python train.py --n_kv_head=9 --head_dim=32 --activation="gelu" --rope_fraction=0.25 --extras=["gated attention", "an embedding shortcut", "capped logits"] --optimizer="muon_variant" --lr=0.00286 --beta1=0.93 --lr_head=0.00534 --final_lr_fraction=0.1 --batch_tokens=16384 --doc_mask=true --train_tokens=132000000 --steps=8057
Each number is 50 + 10 x the weight over its row's rms, rounded and kept within 0 to 99. Layers, rows and columns count from 0. The size before them is the row's rms in percent of the matrix's.

# up: layer 7 MLP up, 768x192, rms 0.152, rows 737-767, columns 48-95
# down: layer 7 MLP down (transposed), 768x192, rms 0.171, rows 737-767, columns 48-95
up737 101:46 38 27 57 59 37 37 57 52 54 62 50 49 56 62 40 54 57 57 30 42 64 58 46 46 51 39 39 52 50 50 56 65 88 61 49 50 80 38 49 37 42 60 54 64 39 60 39
down737 097:56 50 49 48 55 58 56 51 43 55 45 67 56 61 23 50 49 50 43 44 42 27 55 49 39 50 67 66 62 51 67 33 54 64 41 49 53 58 74 56 72 36 55 40 48 47 47 39
up738 097:53 56 43 47 55 65 52 71 48 37 35 42 38 51 48 42 43 54 58 52 45 56 44 64 51 52 49 50 56 24 36 39 58 54 45 39 53 44 43 45 71 60 31 36 33 54 62 60
down738 095:52 40 53 73 41 60 54 45 42 61 57 45 33 45 55 42 47 54 63 58 70 61 52 35 34 47 69 44 59 53 47 51 52 31 51 66 50 49 50 44 49 54 45 48 46 53 68 52
up739 103:58 41 61 61 58 66 61 62 50 63 43 29 54 58 71 61 47 45 45 48 47 55 43 51 42 30 71 44 43 49 51 52 68 52 49 69 43 61 51 51 55 43 38 41 59 52 43 60
down739 104:58 46 49 46 35 39 60 43 57 55 56 58 32 51 44 43 56 56 62 49 54 51 74 41 63 51 41 42 44 43 46 44 52 58 62 40 50 73 53 42 67 65 53 52 55 54 63 48
up740 103:47 57 41 58 56 47 52 31 60 74 44 30 44 41 41 53 56 42 48 64 65 54 50 52 60 53 45 41 52 44 46 61 49 43 41 53 67 53 45 56 54 42 54 34 36 66 51 44
down740 109:59 55 45 61 46 52 49 46 43 61 52 36 35 39 60 53 42 50 71 46 57 61 65 58 53 47 53 49 64 64 56 77 47 45 35 47 56 70 46 49 62 48 55 43 33 39 53 45
up741 103:67 50 51 56 54 36 49 69 54 66 35 38 61 54 54 53 51 50 50 61 68 52 53 52 51 53 44 50 49 61 41 54 68 38 51 54 59 40 54 40 49 51 56 54 49 50 44 37
down741 106:63 54 44 63 40 37 54 48 26 50 64 55 58 59 47 65 43 42 46 50 36 46 47 45 39 40 56 58 42 61 49 49 61 57 38 26 40 51 66 34 48 56 59 54 56 45 59 53
up742 101:53 64 42 44 33 46 49 56 55 49 55 58 41 60 50 53 29 34 56 54 55 47 46 59 47 60 20 60 30 49 58 43 61 32 41 31 38 33 48 36 32 37 48 58 36 55 40 47
down742 101:44 42 50 48 48 49 44 57 61 54 52 59 64 63 53 65 47 47 47 38 38 67 50 47 32 54 46 44 45 48 33 52 44 33 48 45 51 54 47 52 53 55 23 45 44 39 45 75
up743 102:39 69 52 48 55 48 49 69 45 66 39 53 60 34 54 47 53 63 58 45 49 44 56 49 42 30 52 61 55 40 44 41 51 47 60 52 63 72 73 49 63 60 60 50 70 39 45 71
down743 100:70 46 44 45 48 48 58 48 45 36 69 61 54 60 55 40 51 53 48 63 58 35 59 57 31 54 50 27 43 57 52 53 49 47 47 50 50 49 63 51 39 52 41 36 59 30 44 58
up744 102:58 47 45 71 49 48 68 51 48 65 50 61 68 32 46 39 72 63 63 60 42 25 61 59 65 27 48 64 51 40 48 53 49 65 53 62 50 57 65 41 35 38 58 55 46 54 52 35
down744 105:50 65 54 62 38 40 61 65 54 48 67 48 48 39 42 33 50 45 45 57 43 41 46 39 54 60 39 59 65 49 59 48 42 53 47 53 56 57 29 55 52 59 49 56 59 38 38 39
up745 094:57 41 48 53 48 45 47 65 55 57 48 42 50 53 55 27 45 42 30 51 48 58 47 46 70 51 40 51 51 45 55 60 59 33 41 52 48 57 43 50 45 58 63 55 58 62 28 42
down745 092:57 57 45 50 44 50 42 57 43 31 53 34 52 66 41 59 54 48 58 59 38 57 69 63 58 44 45 51 59 44 50 42 58 72 57 64 58 46 53 31 59 40 26 51 58 49 45 55
up746 101:55 58 49 45 42 28 54 57 46 49 43 61 62 36 45 54 52 34 62 41 35 49 54 68 42 71 52 58 55 36 67 48 51 45 63 43 46 44 75 63 37 49 59 36 48 30 46 43
down746 097:65 66 34 58 50 66 61 49 49 45 58 48 56 48 56 39 52 61 43 35 49 45 39 51 60 49 46 29 46 58 53 59 50 49 39 43 47 41 48 41 70 56 55 54 47 68 79 56
up747 103:39 55 54 57 45 56 60 58 70 52 46 47 48 53 48 60 57 65 54 68 39 49 44 59 71 52 57 46 59 51 49 73 40 54 60 44 46 31 28 41 41 37 47 53 52 36 60 48
down747 100:41 38 67 55 52 50 58 58 38 47 70 60 35 54 44 56 51 35 56 65 52 72 52 50 40 37 63 37 37 50 54 57 49 57 65 52 62 50 53 42 45 46 42 64 55 53 46 54
up748 101:58 35 53 54 42 70 55 57 47 47 54 40 63 60 41 48 48 68 57 56 50 41 51 56 57 49 32 37 51 43 56 40 58 40 70 34 45 65 39 55 29 51 44 42 52 37 44 45
down748 101:37 47 55 46 45 54 38 41 62 70 47 48 52 55 43 49 73 50 52 59 50 48 42 53 59 44 45 39 42 48 45 34 50 73 61 59 55 55 53 54 45 55 54 44 54 54 75 64
up749 103:51 42 47 44 37 53 53 30 37 47 57 68 59 49 44 50 47 35 44 51 35 58 49 38 48 52 56 61 45 56 60 53 51 56 44 59 44 38 43 62 58 45 51 60 51 39 45 29
down749 108:58 64 57 34 40 51 56 50 50 54 43 51 43 55 46 49 63 53 60 59 38 52 43 67 55 43 64 45 36 74 55 53 54 52 40 54 58 65 34 50 53 51 30 37 77 51 42 46
up750 103:62 57 48 67 36 48 56 50 42 49 49 60 58 36 59 39 35 54 31 62 68 37 48 40 54 60 42 44 71 37 48 49 42 59 48 47 31 63 47 40 42 49 63 37 57 46 28 42
down750 104:37 52 54 58 47 55 43 20 47 52 57 48 61 61 52 38 71 48 27 43 31 53 54 31 52 47 68 58 29 42 69 53 68 43 36 61 54 37 59 61 49 51 48 73 53 58 64 45
up751 104:42 66 58 60 40 56 56 70 63 41 49 55 62 37 42 38 44 53 41 49 46 45 51 52 50 45 46 61 40 55 41 47 58 47 37 64 33 49 46 38 53 40 49 69 49 46 44 29
down751 101:58 51 64 47 62 27 69 49 40 50 32 44 49 45 49 38 65 47 52 32 41 47 44 59 39 46 54 45 55 60 37 41 54 46 39 58 56 47 58 52 55 35 57 43 51 61 57 45
up752 094:58 52 39 38 36 59 55 42 44 64 53 53 41 36 46 41 48 54 67 50 47 66 53 39 41 38 54 50 58 47 59 54 31 31 60 41 52 32 51 49 46 58 44 30 59 44 56 45
down752 099:44 34 40 46 55 49 50 52 30 50 48 54 60 51 38 24 47 43 45 36 32 60 73 56 49 37 43 57 62 31 38 41 36 48 39 59 52 54 45 38 42 56 58 48 49 45 36 58
up753 095:46 34 49 54 43 44 47 59 35 46 46 63 57 52 50 61 52 78 61 58 38 52 42 44 62 47 44 67 47 50 60 49 46 53 69 49 44 67 55 50 43 55 66 42 45 60 52 52
down753 094:55 36 59 55 70 52 45 36 58 43 41 62 33 52 53 49 52 68 44 71 50 52 64 23 38 61 45 67 62 59 55 49 64 51 57 53 43 61 61 68 34 56 55 46 36 27 43 55
up754 106:36 60 46 42 45 47 41 46 47 52 44 50 66 56 44 65 42 42 73 42 51 52 68 47 41 63 57 56 54 45 64 66 54 38 54 43 49 45 56 61 77 47 60 48 44 62 48 47
down754 103:48 44 35 47 47 52 36 58 43 57 47 33 40 47 48 64 68 52 49 64 58 65 55 37 43 45 45 38 44 51 66 71 50 45 46 55 68 51 55 48 49 53 38 40 44 50 18 38
up755 106:61 39 67 64 64 50 59 48 58 53 59 46 59 65 57 49 58 43 57 36 47 56 54 53 40 50 61 48 47 46 54 51 56 53 61 45 37 50 52 47 46 52 40 59 35 36 52 52
down755 104:51 54 41 48 44 51 54 57 45 37 55 39 50 46 42 68 56 50 50 41 55 42 66 65 61 35 37 33 53 59 30 60 26 54 57 54 43 79 37 59 45 60 41 68 57 57 44 53
up756 102:36 42 43 67 54 42 68 60 48 55 44 42 63 51 51 50 36 54 51 50 59 34 40 57 52 34 53 58 56 35 61 49 55 63 58 62 45 62 34 47 63 58 43 53 31 40 53 59
down756 100:43 44 35 55 40 46 57 60 60 46 45 45 51 33 65 48 35 60 28 44 67 46 42 57 40 38 52 47 46 59 53 60 57 56 55 61 54 56 37 46 66 56 49 53 44 49 53 57
up757 098:57 73 72 42 31 41 50 38 51 46 51 59 38 44 66 63 40 54 58 43 44 41 41 68 45 40 59 52 64 49 49 40 55 64 48 34 42 39 53 33 57 48 45 38 40 52 31 47
down757 098:53 61 31 61 49 48 45 52 49 29 51 46 47 48 29 50 53 40 58 55 52 48 48 56 54 58 57 58 47 45 40 51 29 53 58 53 56 61 48 51 41 48 61 37 43 51 54 45
up758 102:31 62 55 56 53 48 64 61 56 54 39 51 30 44 74 51 49 47 41 31 46 54 53 72 53 53 57 38 64 70 43 69 35 40 48 42 37 61 66 31 46 58 50 53 39 60 50 50
down758 097:42 49 73 42 34 43 23 40 50 53 55 45 48 39 53 62 44 38 47 40 61 53 52 49 48 34 46 46 47 57 44 56 68 37 46 52 43 58 45 38 46 48 46 75 61 52 71 57
up759 105:45 53 53 56 60 41 45 62 53 56 55 68 57 68 44 44 40 47 61 50 42 40 71 40 49 47 50 47 53 46 63 51 42 28 61 39 52 36 49 53 61 56 48 68 48 50 43 51
down759 098:55 49 57 61 61 60 56 59 29 54 61 61 50 40 59 36 78 40 55 41 50 37 52 53 52 52 66 37 61 31 53 53 47 48 38 44 44 57 61 46 54 63 54 53 53 68 57 35
up760 100:49 72 36 64 43 44 59 37 57 56 51 48 59 53 39 58 38 32 62 48 69 56 41 42 46 61 54 44 71 64 47 62 61 40 73 34 53 42 46 60 51 58 47 56 44 55 67 49
down760 105:44 52 53 60 32 45 39 53 56 43 45 47 66 56 57 51 50 58 46 66 63 72 59 53 44 41 47 47 23 52 38 53 53 47 47 40 46 47 70 61 35 60 62 31 55 51 50 48
up761 104:76 43 56 50 51 41 47 54 56 44 45 56 49 49 47 51 47 42 47 42 58 46 53 66 60 59 40 48 52 54 41 56 47 53 42 47 70 48 52 37 51 26 47 60 49 50 42 43
down761 099:50 26 51 44 50 46 57 53 40 61 69 57 46 51 53 40 33 44 69 34 43 30 46 58 46 45 47 59 49 56 51 51 29 50 36 67 33 54 44 35 46 62 58 52 49 38 53 65
up762 099:45 39 42 49 62 49 47 42 31 41 66 53 55 52 37 59 37 38 57 32 52 48 33 41 40 58 81 55 50 44 72 68 55 54 41 50 53 58 63 45 23 55 68 66 53 26 51 47
down762 104:55 55 49 41 42 49 62 60 57 38 36 42 34 49 49 55 51 47 45 71 36 37 44 58 60 49 49 59 65 43 60 46 46 71 45 54 55 32 16 54 57 54 44 42 40 44 56 70
up763 102:44 54 55 42 38 68 35 57 45 42 54 40 50 47 59 66 60 48 36 26 43 52 68 45 50 48 59 61 53 54 49 52 32 32 50 55 38 67 56 40 44 59 51 57 47 39 57 45
down763 096:48 42 48 47 26 52 60 55 41 51 39 39 61 39 47 42 57 60 61 56 44 46 51 69 47 73 53 52 30 40 61 50 47 52 50 57 42 39 63 58 46 58 31 51 68 54 54 53
up764 098:70 61 45 46 34 59 55 59 43 55 52 53 46 65 48 49 35 39 46 64 35 51 55 48 39 44 52 36 33 47 34 37 44 57 50 49 47 43 58 54 44 52 46 50 27 42 45 35
down764 096:42 37 53 35 42 38 65 56 46 43 43 63 48 70 40 45 43 54 39 50 56 28 53 30 52 45 38 54 53 41 53 65 51 34 44 54 52 58 69 54 49 48 53 39 64 40 45 47
up765 103:48 38 54 63 53 47 53 45 66 32 61 50 42 38 40 45 51 49 46 62 48 46 57 31 52 41 60 51 51 46 61 51 39 55 56 30 58 41 50 67 46 55 74 43 62 50 59 43
down765 108:51 39 55 55 50 58 34 58 75 30 57 37 70 55 54 45 48 49 57 50 63 55 53 46 63 37 72 46 47 65 26 57 42 50 61 51 42 49 56 56 50 47 61 49 56 54 50 59
up766 091:51 43 69 45 40 76 46 55 60 63 45 40 65 53 39 53 23 46 41 54 81 49 63 55 50 43 47 52 59 53 60 58 35 48 41 57 53 53 51 65 47 60 33 38 41 56 45 47
down766 090:59 54 48 49 42 66 46 44 54 35 56 56 49 52 62 61 40 36 44 50 39 53 67 54 42 35 36 66 58 37 62 48 35 65 37 48 55 55 61 36 37 53 70 49 59 69 42 36
up767 094:62 45 42 55 52 41 30 70 52 57 41 46 43 59 33 41 44 41 40 60 49 37 52 54 44 37 57 46 63 56 59 42 45 52 42 51 75 37 53 57 40 52 47 49 54 48 39 39
down767 101:58 68 45 22 29 37 57 57 53 56 61 67 46 37 59 43 45 44 45 46 69 52 41 68 41 42 51 71 45 59 41 42 54 58 57 61 42 49 56 61 63 47 64 43 55 58 49 53